python train.py --attn_scale=0.177 --bias="all" --optimizer="muon_variant" --doc_mask=true --train_tokens=685100000 --dataset="wikipedia_en"
Each number is 200 + 20 x the weight over its row's rms, rounded and kept within 0 to 999. Layers, rows and columns count from 0. The size before them is the row's rms in percent of the matrix's.

# o: layer 18 attention output (transposed), 320x320, rms 0.159, rows 263-284, columns 160-319
# v: layer 18 attention value, 320x320, rms 0.147, rows 264-284, columns 160-319
o263,107,228,198,187,194,181,182,180,171,181,166,198,194,181,194,187,210,189,163,193,199,188,251,233,211,202,239,210,183,197,194,178,218,205,193,183,240,204,192,238,176,186,147,210,203,195,179,193,209,182,198,202,186,218,209,200,196,201,211,184,202,174,224,193,211,184,183,226,223,154,210,189,217,227,164,167,165,236,196,186,223,191,221,179,201,177,196,187,216,182,231,184,208,233,201,212,239,173,221,192,192,251,192,170,231,214,201,188,208,195,186,199,200,172,211,200,209,170,208,223,163,187,205,215,164,239,228,216,191,203,177,164,206,224,187,176,176,217,255,192,183,221,204,193,220,227,187,227,195,202,181,173,186,199,258,188,215,200,205,205,228
v264,110,216,237,218,198,202,229,211,215,194,166,194,207,237,204,191,200,196,173,219,225,186,181,178,214,204,182,168,228,212,238,180,179,198,193,202,213,214,166,213,152,156,212,183,237,216,192,226,190,189,191,204,159,175,206,212,183,172,197,185,221,227,237,229,187,181,196,207,209,188,217,194,220,203,179,194,188,215,208,213,219,169,222,237,187,188,197,242,248,181,192,177,179,173,182,193,185,198,179,214,199,250,157,228,211,197,204,204,169,207,189,208,204,173,172,209,188,197,216,224,166,208,207,185,232,193,193,194,188,178,198,209,195,207,192,228,198,191,194,192,192,162,194,167,208,208,239,219,228,207,152,207,199,155,219,198,187,195,187,194,237
o264,110,215,180,205,179,234,133,212,169,245,240,153,210,209,209,190,185,199,203,163,169,196,168,186,210,172,227,194,193,211,216,218,229,177,196,182,213,186,227,206,152,190,169,192,191,201,222,188,225,203,175,186,201,202,227,197,214,196,187,221,174,190,226,182,204,190,192,205,229,206,209,207,184,194,201,205,197,166,182,171,202,162,190,182,166,168,189,185,216,225,185,218,193,176,186,198,196,161,210,219,203,160,143,179,223,198,171,206,199,221,226,206,191,165,203,199,213,215,170,211,180,211,189,246,214,219,214,191,193,211,170,170,225,196,211,176,181,170,195,183,195,208,220,209,233,211,183,208,171,196,182,203,189,199,214,189,197,190,216,245,170
v265,100,233,200,173,199,182,196,203,239,201,185,194,182,188,216,207,223,228,240,181,218,164,174,205,179,182,200,175,231,208,162,179,163,182,212,193,196,217,201,206,214,210,200,198,178,210,219,209,176,178,185,167,188,175,190,200,233,226,233,184,194,151,194,195,212,224,209,210,201,177,231,173,194,190,200,174,230,191,204,208,171,203,202,192,203,236,198,201,215,181,224,190,196,180,226,247,216,237,196,236,217,235,259,190,226,220,201,200,187,217,194,181,210,193,211,183,188,194,207,189,205,188,213,223,204,199,200,216,212,183,192,200,194,173,201,205,211,201,223,237,219,175,195,188,225,200,193,187,217,212,204,181,202,207,203,216,202,204,197,202,216
o265,100,204,205,214,222,216,180,174,182,225,195,193,217,196,209,206,214,204,224,198,182,212,184,176,181,191,213,189,232,240,219,214,226,200,206,155,168,189,196,216,198,232,200,198,201,215,202,188,220,167,222,182,208,198,205,196,243,208,194,208,180,235,190,211,173,210,223,172,219,156,180,212,165,212,232,240,168,217,207,242,208,197,207,193,209,242,192,209,188,212,241,200,220,175,198,223,179,171,208,188,213,222,200,233,234,220,176,212,195,183,234,249,180,199,221,206,169,192,210,200,199,178,223,215,168,167,194,203,168,174,206,176,211,197,200,162,196,217,216,193,209,193,164,187,220,200,228,233,226,222,188,210,222,201,189,215,213,176,203,206,213
v266,103,205,198,206,181,180,189,200,210,224,212,190,177,210,178,158,238,179,182,215,186,174,207,215,211,191,165,192,195,189,224,210,215,212,192,205,209,224,158,206,187,185,172,216,198,180,182,188,209,164,194,210,178,213,203,156,181,211,185,200,231,159,227,225,195,206,186,213,155,202,203,205,207,202,216,220,200,244,165,213,247,176,205,227,221,182,227,229,176,194,240,218,216,201,212,201,207,186,203,203,196,210,172,189,230,216,192,160,205,189,172,208,183,206,188,209,209,199,186,192,200,195,224,213,196,218,182,165,187,219,179,214,180,215,191,199,210,226,198,186,193,190,208,211,145,216,221,226,195,208,196,200,188,226,204,239,228,194,216,174,201
o266,103,183,233,205,198,198,217,196,205,148,195,174,203,188,203,164,189,176,204,223,196,194,193,197,220,218,211,179,208,219,189,210,194,216,200,181,203,224,243,215,202,233,229,207,175,180,176,208,217,179,200,186,200,216,242,224,202,185,164,227,190,227,190,202,178,220,188,201,231,195,215,194,185,190,178,160,191,211,229,186,202,208,207,206,168,184,216,207,202,187,202,205,221,185,236,238,179,205,196,190,170,203,167,201,202,176,175,193,183,155,203,202,204,212,192,186,188,201,201,193,205,203,195,163,225,206,229,176,196,185,182,215,213,231,167,190,214,185,204,183,187,232,224,169,214,206,190,226,148,180,217,185,182,190,196,201,194,195,179,198,193
v267,105,222,192,196,193,184,193,167,176,183,213,208,224,197,228,229,192,193,212,170,167,187,221,205,213,198,213,196,164,191,213,215,196,194,193,167,199,177,225,224,217,232,227,190,219,205,202,184,186,233,137,226,235,225,195,207,180,189,233,203,195,200,158,172,239,203,175,181,200,202,195,165,189,159,200,197,215,196,220,203,163,185,218,201,201,237,196,181,206,207,219,204,153,209,188,178,208,238,181,201,188,217,195,195,228,203,210,197,221,200,214,184,178,214,209,184,204,145,192,210,202,196,168,192,200,226,201,217,223,191,199,186,197,159,178,197,203,207,186,191,177,199,219,194,200,200,217,211,190,232,175,200,206,197,226,190,227,211,221,194,208
o267,102,193,216,174,187,218,192,213,192,155,210,225,212,200,207,189,179,203,215,216,201,214,178,224,193,188,182,213,201,197,220,205,212,206,202,191,199,165,174,190,211,206,160,230,185,185,166,178,178,138,237,170,206,187,171,211,184,190,201,188,199,208,200,183,193,229,212,198,218,243,195,193,177,208,200,213,190,217,195,245,202,205,164,226,238,199,205,199,195,207,173,184,204,236,204,192,234,220,223,207,211,256,192,215,230,178,209,185,197,193,204,204,193,199,217,180,229,199,216,202,209,260,193,179,223,176,180,222,229,188,203,193,186,180,205,144,236,184,191,197,186,203,210,206,190,240,205,204,205,213,189,201,198,210,175,247,175,219,200,183,225
v268,108,180,172,208,210,227,203,207,210,214,169,192,200,234,199,154,232,198,228,202,195,204,198,198,195,184,157,203,212,194,219,224,188,227,189,219,215,199,179,208,209,211,188,214,190,188,224,190,212,224,190,185,234,191,176,243,196,188,182,172,213,183,195,222,196,192,197,231,193,202,180,180,221,198,164,192,191,177,189,194,237,211,215,217,210,225,207,227,206,188,209,202,209,214,208,253,211,201,198,218,232,196,226,203,183,186,208,210,192,205,178,190,201,246,182,174,201,199,178,205,226,211,176,200,212,200,184,236,178,215,214,208,228,203,185,214,209,191,184,163,198,176,177,195,193,201,217,188,184,176,196,201,224,177,212,179,230,177,245,192,190
o268,105,206,189,172,177,203,186,199,148,228,203,208,212,220,208,252,190,196,209,220,181,197,208,239,203,141,216,186,230,209,196,233,193,200,179,219,203,207,186,197,217,242,207,201,198,197,203,207,195,186,191,190,209,228,152,177,215,206,191,197,224,184,179,189,190,200,206,175,189,185,202,158,216,208,211,202,183,236,206,209,222,184,184,210,182,188,189,191,219,191,247,211,218,195,212,184,193,210,210,208,184,172,199,182,188,187,205,225,216,131,221,207,190,223,202,173,243,173,215,181,173,257,202,206,171,196,200,216,187,197,159,179,209,222,181,188,219,226,205,183,228,223,204,206,190,195,220,202,192,154,193,194,202,187,191,195,187,212,226,190,195
v269,101,205,238,194,180,250,220,185,203,201,222,249,195,200,186,212,200,217,212,196,204,191,194,189,188,199,190,191,186,201,200,210,196,213,209,217,197,213,224,216,204,176,181,174,180,197,208,213,219,241,189,176,205,201,171,202,213,237,227,215,148,144,175,200,172,192,203,173,182,194,170,169,158,180,186,192,227,182,214,221,208,190,222,223,197,197,182,229,182,215,217,200,182,181,190,194,225,192,207,188,191,213,220,177,189,186,198,186,213,202,180,235,188,214,216,197,196,211,228,195,184,215,167,188,199,196,193,207,214,190,200,214,212,171,198,220,207,241,201,217,178,213,234,195,131,215,178,214,187,176,221,199,185,218,186,244,177,212,200,163,194
o269,104,229,224,178,213,195,200,199,198,187,219,207,192,204,176,198,209,223,206,222,150,176,208,228,192,182,198,206,198,201,198,202,190,183,233,158,223,232,221,225,228,190,200,204,201,172,196,201,226,214,235,225,230,178,221,163,211,213,216,185,192,181,206,211,212,194,213,188,182,207,204,220,219,240,227,175,197,163,216,175,192,170,181,194,187,215,216,226,202,185,194,192,158,207,241,212,216,207,204,202,215,198,237,175,191,179,210,192,205,172,208,191,184,205,212,182,171,189,155,164,217,207,195,232,181,209,242,200,188,162,213,194,211,215,213,171,218,219,187,226,146,185,204,205,177,215,187,192,212,184,187,195,196,208,212,190,196,239,210,171,193
v270,107,175,175,256,190,185,201,222,180,206,197,166,206,216,213,240,183,201,206,172,206,183,216,241,193,197,213,182,208,201,200,183,212,199,181,212,192,211,192,239,212,245,192,211,217,187,196,160,205,224,180,185,185,180,210,203,170,210,201,190,214,194,228,215,208,215,193,219,191,183,204,209,225,174,194,232,198,204,198,234,184,162,176,225,199,212,180,204,220,190,230,188,206,189,169,221,194,204,230,196,207,204,223,202,174,196,190,230,186,213,184,211,210,204,200,202,174,189,205,208,210,180,209,191,192,193,181,183,218,177,199,201,192,220,182,173,234,234,225,201,191,161,185,217,210,200,185,227,200,149,206,194,229,189,212,204,208,223,231,191,209
o270,108,200,194,187,140,213,225,184,202,202,219,198,150,234,219,191,209,192,199,225,205,180,199,215,221,205,196,183,205,203,223,189,201,246,221,184,213,205,179,199,177,194,201,187,220,183,225,205,200,183,208,167,206,234,164,183,221,229,203,186,181,203,199,159,209,209,202,195,161,207,182,221,195,198,198,200,185,192,189,157,204,191,197,189,190,188,209,187,192,181,199,243,241,181,193,209,172,209,198,205,191,226,152,190,193,207,223,217,170,173,229,192,230,230,156,206,202,172,209,204,183,223,202,165,184,185,189,229,217,198,155,202,189,188,216,182,205,228,224,182,170,200,195,188,222,220,193,235,214,204,167,204,175,236,212,206,220,169,223,227,211
v271,108,196,165,211,212,201,175,226,172,204,222,219,186,233,195,232,189,195,194,188,214,226,205,233,205,199,181,177,199,194,228,231,228,215,154,157,188,203,205,216,201,235,206,185,157,193,217,198,210,205,228,210,199,230,207,229,217,230,204,202,215,185,213,204,242,224,207,194,200,206,200,187,248,170,197,183,203,252,206,185,206,193,184,210,193,202,185,190,181,187,212,216,186,205,179,195,223,181,214,176,197,208,185,210,207,221,215,185,202,175,167,233,176,207,196,204,220,205,208,194,234,198,172,140,205,203,199,229,186,247,200,206,185,227,199,176,203,207,207,226,179,229,203,189,199,238,216,194,201,191,174,187,225,230,187,243,227,216,235,190,201
o271,107,243,203,194,186,214,166,191,200,240,218,191,180,210,132,223,194,199,223,216,234,222,169,273,217,172,178,197,205,205,213,218,184,234,170,223,185,192,192,172,195,207,219,196,211,211,216,127,220,178,200,161,170,209,189,174,193,203,177,171,168,203,213,185,187,181,167,165,181,202,209,231,197,175,215,219,167,225,188,198,182,195,191,199,188,201,210,215,177,200,184,219,182,222,220,203,213,230,215,186,180,223,231,189,195,180,219,178,223,191,206,188,179,213,215,215,200,206,193,190,202,226,184,177,205,177,211,209,177,201,217,242,164,210,208,199,210,220,218,226,205,188,220,189,216,211,222,214,192,199,199,225,172,198,206,207,200,200,221,191,191
v272,107,199,210,212,210,177,188,192,191,188,151,210,203,219,217,188,187,192,174,180,193,223,167,210,195,220,181,217,184,175,228,186,214,195,218,221,199,205,200,171,211,202,184,203,190,201,230,226,186,204,181,188,221,203,189,175,171,173,204,186,216,199,194,200,191,217,215,161,173,198,203,200,218,216,210,180,186,219,177,222,196,239,214,191,194,215,174,186,196,202,226,225,226,208,194,209,169,211,210,206,203,192,221,194,232,187,226,153,223,185,218,183,223,180,178,213,197,216,193,186,212,225,208,179,199,213,219,184,188,206,186,211,179,205,207,224,213,170,173,216,192,217,233,176,239,176,206,207,187,200,201,161,217,199,179,190,222,203,189,203,177
o272,106,215,197,184,184,196,213,217,183,177,239,194,198,197,219,189,177,197,182,175,195,185,183,191,210,188,169,184,184,160,217,212,211,187,184,160,197,166,199,218,200,203,208,233,186,178,188,210,238,245,191,230,201,158,216,185,218,191,204,207,172,184,187,186,200,199,200,196,173,234,175,242,232,235,221,201,194,207,194,219,133,211,199,222,174,197,240,173,216,190,191,187,193,180,178,202,195,179,195,228,214,213,213,195,194,164,209,200,212,190,162,199,166,205,165,198,177,166,188,206,203,186,198,221,196,203,212,173,199,211,180,227,187,162,195,187,200,179,183,230,193,188,203,228,230,196,215,227,230,212,233,201,168,185,154,222,193,173,195,189,180
v273,106,215,201,182,241,173,215,198,140,206,186,202,213,172,162,152,173,171,213,165,213,226,198,220,202,241,217,211,194,222,200,177,182,186,230,178,206,214,228,199,205,179,175,239,238,218,217,183,214,212,183,177,207,196,219,221,228,205,213,194,203,197,165,223,230,203,220,197,203,196,222,209,163,188,191,187,175,191,214,259,199,192,186,231,206,193,178,193,202,173,161,172,199,210,216,173,197,211,179,184,214,176,228,185,198,192,196,201,214,185,176,176,225,198,192,211,185,170,197,204,215,224,193,177,206,230,213,180,191,176,224,161,177,187,194,227,192,188,183,178,202,197,188,214,189,184,186,216,199,211,178,156,185,203,230,191,213,188,197,198,199
o273,100,202,203,188,205,207,277,207,158,184,179,182,168,228,223,183,190,244,216,232,222,203,168,194,191,174,228,198,216,177,227,193,209,199,192,182,196,140,182,213,168,183,189,209,171,201,214,208,209,190,182,194,173,196,237,217,204,218,162,198,223,220,180,223,207,197,200,194,156,223,202,169,209,205,189,219,245,178,215,206,173,173,217,201,210,183,152,199,194,210,222,223,163,164,210,203,217,216,225,206,238,142,195,211,173,204,183,205,239,180,216,194,194,183,203,162,195,205,224,212,198,172,171,190,222,213,187,253,211,230,195,187,189,196,206,197,171,213,188,206,189,228,219,170,170,200,230,207,192,224,211,187,206,228,175,221,236,194,241,176,221
v274,109,182,185,186,205,213,182,199,204,222,219,210,192,218,199,193,209,175,211,208,213,190,190,209,170,206,199,210,219,211,199,188,204,191,253,181,191,216,180,246,223,193,218,196,177,201,175,206,202,196,195,191,161,197,212,173,182,234,204,230,225,194,219,238,205,204,209,206,152,203,203,206,218,153,190,170,157,178,200,212,203,190,189,196,253,226,202,195,207,199,200,180,211,156,254,216,209,207,232,192,209,195,209,193,198,200,185,226,188,215,187,215,146,212,233,224,226,187,179,195,195,220,215,221,237,200,190,215,214,181,159,191,209,188,188,196,213,207,200,210,227,221,182,185,208,208,178,199,169,222,187,224,190,227,216,233,194,221,205,207,211
o274,106,198,251,188,202,232,216,213,205,206,199,188,227,244,157,207,215,198,214,214,213,190,204,174,191,192,198,182,213,198,175,203,182,193,223,200,208,214,215,189,240,215,222,181,201,208,209,211,183,198,219,191,211,212,188,230,214,210,177,155,199,221,175,163,190,192,206,189,187,193,179,188,218,134,223,172,206,180,201,233,177,210,196,196,216,199,220,184,197,190,185,204,210,198,230,236,165,195,177,180,223,167,199,175,230,171,206,211,207,223,214,199,178,174,182,232,158,239,204,193,181,214,222,207,163,185,192,215,200,214,171,203,242,224,236,212,213,220,189,198,194,202,195,211,212,193,186,210,151,208,206,190,224,234,224,163,200,179,192,191,188
v275,107,217,204,153,203,193,209,196,230,204,186,209,204,210,201,189,205,201,200,163,208,198,171,201,206,181,214,187,221,242,236,190,186,203,220,205,187,219,157,167,200,189,196,205,211,206,184,189,171,226,204,195,217,186,158,191,179,184,225,190,207,175,210,222,223,174,219,180,223,164,235,204,179,212,197,187,223,182,227,157,198,188,224,186,205,197,153,237,180,234,210,221,181,187,258,220,204,183,183,200,187,222,169,190,207,217,188,229,178,206,195,214,160,230,221,180,184,213,181,180,212,201,170,188,196,199,175,198,174,207,205,202,202,193,229,183,179,157,189,212,218,201,233,188,171,212,197,178,217,194,223,205,200,208,225,224,238,217,203,210,200
o275,105,219,219,221,222,227,193,191,183,187,185,188,214,204,157,220,194,191,179,168,200,157,170,170,183,225,192,223,220,221,213,214,218,198,237,226,180,211,192,193,210,172,221,179,235,222,207,212,187,223,188,188,222,201,190,189,167,199,183,169,156,178,185,200,217,234,199,220,219,195,228,184,219,193,206,146,207,210,216,222,177,196,172,180,185,187,168,203,194,247,253,226,190,158,237,195,211,194,187,204,195,185,163,216,201,202,197,228,207,203,185,208,222,185,212,192,192,168,169,219,200,185,207,175,201,226,217,146,177,180,207,183,227,199,161,166,193,216,180,217,181,198,211,203,191,238,226,184,187,189,193,198,190,236,213,181,223,213,224,210,179
v276,096,163,179,231,199,191,205,207,223,179,193,203,177,218,212,224,192,189,174,218,194,172,234,222,207,229,196,188,216,179,221,208,232,205,216,247,209,199,207,164,196,201,193,190,201,195,204,198,206,173,218,196,188,216,220,202,192,225,193,207,201,173,200,207,152,172,226,203,182,250,171,200,189,221,257,229,216,186,175,174,191,230,159,201,205,207,226,208,226,190,177,225,206,202,174,223,205,225,168,166,215,190,207,185,191,184,176,179,204,187,238,236,168,196,207,192,215,221,164,189,171,153,198,222,186,184,159,233,195,206,203,198,195,226,190,217,196,196,201,178,212,206,204,208,214,172,180,219,221,192,239,200,211,170,228,195,197,183,204,208,154
o276,093,217,209,244,203,170,234,247,253,188,202,188,225,181,199,207,232,192,199,188,180,211,197,226,191,198,192,186,203,171,190,210,192,196,231,203,204,189,210,250,204,161,186,186,222,200,189,222,211,220,202,233,199,203,197,220,226,209,197,194,185,164,212,212,203,211,191,220,142,151,206,201,219,197,184,181,245,227,188,213,191,189,184,166,203,231,197,223,219,161,189,202,207,199,218,198,219,184,179,179,228,207,190,176,184,217,208,214,175,182,180,219,180,183,212,191,203,161,208,156,183,198,190,198,254,205,193,197,203,186,198,211,204,181,196,221,211,215,228,198,217,201,179,216,206,183,172,176,188,216,248,221,218,208,202,181,146,185,233,205,218
v277,101,183,202,194,186,154,187,203,230,174,225,194,164,190,227,163,185,198,195,174,212,202,195,220,221,229,189,208,189,172,172,230,173,186,206,205,188,185,174,198,256,196,211,206,229,179,195,212,189,172,166,199,179,197,225,167,193,216,201,163,170,218,194,200,188,201,190,190,154,226,208,191,227,195,219,206,210,191,244,153,258,207,196,222,228,220,188,192,176,202,205,197,172,203,167,180,198,203,163,219,190,228,234,217,237,189,220,202,198,139,203,216,198,243,196,202,233,206,212,231,208,211,200,203,199,168,178,239,231,180,198,212,192,204,197,229,188,238,191,168,181,184,213,178,189,200,180,193,169,217,231,186,203,215,184,194,174,194,198,222,229
o277,101,173,199,207,194,167,216,203,191,187,199,223,213,198,206,213,217,227,210,204,187,205,200,199,196,203,210,188,225,227,206,190,225,187,222,225,200,188,183,192,213,230,220,221,212,197,166,246,220,184,204,212,174,230,249,225,212,208,168,233,211,177,251,176,169,241,212,186,210,202,192,195,198,195,232,166,196,191,213,169,197,195,195,196,183,193,184,200,191,181,206,205,216,209,199,155,196,214,219,230,195,202,223,158,212,192,221,188,207,205,206,206,197,192,190,211,180,184,246,199,204,180,185,214,171,179,232,181,214,189,188,203,199,196,210,220,237,167,220,178,187,188,196,166,203,171,219,209,215,190,183,204,178,231,190,197,207,229,172,194,237
v278,096,187,190,189,160,226,189,197,194,215,223,188,226,220,160,217,196,222,194,203,168,228,234,221,188,213,194,199,155,220,151,221,208,170,216,181,175,186,200,225,224,212,235,219,194,194,187,180,219,211,190,208,143,201,167,167,201,224,207,180,181,197,225,194,219,205,214,232,201,201,197,216,164,230,202,189,197,192,189,219,156,198,171,212,198,197,233,167,195,218,208,198,190,199,186,217,218,210,201,185,220,178,213,182,218,219,215,212,163,195,234,203,210,217,180,205,219,165,221,198,196,205,208,229,198,227,236,240,221,210,190,193,216,183,202,194,215,201,172,200,191,190,196,180,173,215,188,174,229,174,233,179,181,203,216,187,146,186,195,213,185
o278,093,187,241,214,173,216,152,214,212,218,195,223,193,219,209,217,226,199,217,188,210,192,217,196,222,206,181,186,207,218,183,203,181,163,190,169,208,188,230,208,208,216,200,183,211,220,208,211,153,176,176,227,217,210,235,233,223,209,208,192,227,196,209,208,209,225,262,161,151,217,210,198,204,201,209,191,199,191,207,186,214,180,183,184,216,167,225,184,203,192,168,170,171,214,213,178,151,202,196,177,240,207,216,201,178,191,193,213,221,186,234,198,207,188,222,159,192,217,199,208,167,238,221,178,223,197,177,189,167,193,197,200,208,180,189,194,207,230,216,190,214,143,200,176,164,188,186,210,177,196,196,198,192,216,210,211,198,193,177,184,218
v279,096,197,198,209,201,161,206,199,226,208,212,178,210,179,225,213,193,185,200,211,164,222,196,180,197,189,227,201,180,210,183,198,182,212,180,225,220,179,196,209,150,200,218,206,212,203,217,182,161,225,194,164,207,182,199,234,201,202,175,179,181,184,164,173,235,210,209,239,195,228,210,208,193,200,217,198,178,175,177,160,171,201,201,181,204,191,226,204,196,204,194,213,196,166,164,226,199,247,219,206,208,185,163,183,200,195,211,173,201,218,204,206,212,204,217,219,192,210,193,240,203,212,181,206,219,205,212,211,212,241,174,217,231,192,148,198,207,200,174,167,203,175,174,221,197,184,222,167,191,213,215,190,198,178,194,210,221,184,193,236,183
o279,092,195,186,222,188,215,157,199,200,210,213,218,203,175,197,210,192,194,219,166,170,207,194,223,221,179,176,190,195,218,235,208,213,193,167,219,238,186,160,189,179,183,178,207,196,222,201,217,182,213,208,188,212,212,215,194,202,188,197,220,183,221,193,192,184,217,202,199,209,226,197,223,182,200,210,210,208,179,223,232,200,204,221,212,195,208,177,202,173,197,179,181,190,210,176,217,207,174,209,190,176,225,214,208,199,171,203,210,166,198,188,165,254,238,209,169,211,231,213,210,182,219,212,237,180,202,176,217,207,226,202,227,219,198,184,188,191,197,177,195,212,212,197,221,206,168,181,190,182,215,209,184,244,184,187,216,218,188,182,231,186
v280,104,199,173,190,200,195,211,175,217,211,208,188,222,172,214,223,187,226,186,215,196,191,229,166,218,167,179,176,189,193,205,186,213,184,203,203,189,231,174,193,208,180,198,211,209,210,204,172,181,210,195,164,216,177,214,192,225,187,229,188,216,242,200,209,174,205,215,197,183,209,200,203,214,187,198,210,179,189,176,215,228,177,176,190,174,214,197,176,219,176,250,195,202,203,192,209,184,155,192,206,176,191,211,232,212,157,166,203,176,187,203,149,200,198,188,211,178,198,200,229,148,199,210,217,167,217,184,189,158,179,204,204,232,204,191,212,207,222,208,194,185,193,168,186,227,188,235,186,244,223,188,182,172,179,215,171,183,154,213,208,192
o280,103,199,175,200,185,233,150,181,200,193,201,181,166,197,197,196,215,209,216,190,243,221,222,186,180,197,226,207,201,169,185,227,219,197,203,209,171,244,204,223,196,210,212,210,173,213,190,202,208,228,159,224,209,196,189,215,222,185,257,248,211,199,224,199,223,183,218,179,220,201,182,178,181,204,200,215,232,179,206,198,228,194,219,166,187,208,204,196,182,199,232,218,213,220,177,197,203,198,190,237,200,231,213,165,179,217,169,170,193,187,185,230,206,182,204,171,203,153,231,207,198,187,174,230,219,184,179,209,198,254,167,187,181,195,167,186,163,208,187,218,166,211,196,230,142,200,202,230,177,191,200,198,203,209,198,211,192,214,234,188,222
v281,109,202,223,202,201,220,211,221,179,139,184,217,187,172,182,171,233,223,215,195,170,187,201,186,206,206,210,202,205,200,193,194,213,225,186,194,182,204,160,155,219,216,218,207,211,219,197,249,209,220,204,151,217,163,168,221,189,217,191,177,217,219,199,182,197,215,210,183,244,190,209,196,182,174,223,203,236,191,210,172,199,223,198,203,204,188,169,172,220,185,187,211,173,200,199,189,218,220,204,205,197,206,222,189,183,240,225,216,202,179,202,204,188,263,190,188,193,189,177,215,188,198,228,193,198,201,207,176,185,142,228,170,169,197,179,190,166,202,151,183,198,205,171,181,181,207,168,231,238,206,187,205,188,194,227,157,175,237,211,190,158
o281,106,192,179,188,210,210,174,179,184,208,226,208,185,221,185,202,202,193,189,213,199,218,184,227,196,191,224,212,213,191,180,192,182,196,217,209,211,217,164,200,197,217,189,209,218,202,201,246,166,210,189,222,182,202,155,185,250,199,184,214,189,183,208,196,203,187,171,195,200,192,198,186,199,231,181,220,197,202,210,182,183,222,219,197,224,217,182,222,186,189,218,228,173,185,208,195,214,207,211,206,229,180,237,176,229,203,198,184,191,186,195,186,195,188,205,217,166,204,203,218,251,189,191,200,190,251,219,187,201,191,207,215,208,203,199,197,174,184,192,205,191,188,165,201,190,207,193,210,202,225,199,226,184,197,170,224,172,224,237,258,226
v282,093,198,224,226,194,191,191,192,192,207,209,162,224,172,196,222,179,188,194,191,206,167,179,220,158,214,220,205,149,190,212,186,227,166,182,164,211,169,187,234,206,216,213,251,194,234,198,204,215,197,213,228,195,206,237,209,217,182,217,201,173,210,211,230,168,206,223,183,164,180,236,236,192,180,196,232,160,170,161,205,208,176,204,198,193,211,220,214,207,207,207,223,221,202,165,205,148,208,196,179,224,201,234,214,237,225,199,222,211,215,220,201,193,163,223,170,219,218,212,202,187,216,196,212,186,197,196,166,193,217,215,205,196,208,192,215,210,242,153,180,216,177,207,202,204,229,179,192,216,231,190,198,198,217,198,201,203,171,206,213,205
o282,092,166,164,177,197,176,228,218,213,224,211,181,179,204,222,250,205,212,200,207,202,218,225,161,196,204,173,213,188,173,232,193,192,145,196,214,155,216,216,213,178,201,197,212,187,177,214,222,245,153,196,179,215,178,218,256,211,165,187,223,189,219,216,199,168,212,208,169,191,176,199,240,214,188,197,168,183,195,221,183,197,181,214,216,197,196,196,188,207,182,168,206,206,189,216,185,179,205,195,213,236,189,215,194,204,205,185,195,228,221,204,210,205,232,182,181,191,198,152,175,189,207,232,201,209,188,182,227,194,257,214,195,197,209,223,192,204,204,226,221,210,181,208,206,231,158,195,210,165,223,207,189,215,192,200,222,182,175,225,194,188
v283,116,209,176,168,189,190,187,226,197,206,232,209,243,198,182,184,183,208,192,200,223,204,272,196,196,224,193,204,181,185,174,221,165,201,224,170,174,183,189,194,200,178,208,201,223,195,239,180,216,204,161,215,201,225,179,206,232,226,179,216,196,191,199,210,204,217,205,212,216,222,180,213,226,229,206,194,211,207,199,225,194,190,169,216,179,209,175,206,194,146,210,201,175,230,218,149,199,177,215,201,232,184,237,203,184,214,214,186,210,196,198,173,190,224,183,197,238,202,199,220,205,185,207,202,182,200,171,217,190,196,208,187,179,172,193,170,175,222,233,217,171,199,204,188,201,207,197,207,224,170,209,204,225,200,181,179,179,203,181,215,191
o283,110,184,206,188,204,193,207,230,201,216,169,200,193,235,183,219,206,229,182,178,209,194,197,215,187,211,199,218,229,173,179,220,202,213,190,226,236,219,223,227,193,216,165,217,218,210,192,193,200,216,187,202,186,200,211,214,245,183,204,188,216,196,236,202,216,230,197,191,205,187,192,178,193,199,232,198,207,191,203,230,181,188,185,189,184,188,180,194,180,216,193,229,230,194,209,164,206,215,163,163,167,191,241,212,195,183,218,187,201,167,209,210,189,189,184,224,212,186,226,173,168,201,129,159,203,209,168,197,204,234,208,209,194,196,207,223,202,218,199,194,190,193,203,173,174,199,220,196,195,193,223,192,223,185,172,171,210,188,218,209,238
v284,104,222,183,241,153,216,223,178,174,199,206,199,187,206,228,186,200,214,214,204,171,210,203,213,189,194,171,215,180,199,196,223,198,218,196,188,207,205,188,241,227,181,172,197,160,178,218,174,208,189,187,185,211,182,222,203,183,208,201,192,175,184,205,203,202,169,177,215,200,219,162,175,170,211,206,214,186,163,191,171,216,220,183,232,193,179,213,189,197,172,182,181,188,231,175,166,231,201,204,205,214,193,241,182,244,226,222,179,167,195,212,198,167,229,197,189,193,226,172,196,169,206,230,199,167,186,176,196,182,155,215,233,245,221,198,189,206,219,203,193,200,185,183,178,177,181,198,189,210,165,201,155,217,182,187,219,176,222,202,227,229
o284,103,192,201,210,201,228,248,158,196,201,196,205,228,181,196,190,225,193,197,203,187,224,245,232,195,217,212,192,178,187,179,197,226,214,211,199,194,191,219,207,217,215,197,236,210,204,195,214,222,168,193,194,202,215,215,174,212,212,168,204,161,223,177,200,219,191,226,178,171,152,200,243,201,233,216,149,209,165,207,231,197,173,202,185,169,215,185,170,190,206,204,184,186,209,183,181,220,210,197,237,152,156,245,203,216,192,211,156,239,178,201,194,171,215,195,198,209,215,249,214,182,166,189,215,201,169,189,197,217,181,192,195,218,183,181,201,196,201,195,196,219,195,214,208,172,200,189,210,177,192,193,167,189,190,222,219,182,215,214,200,249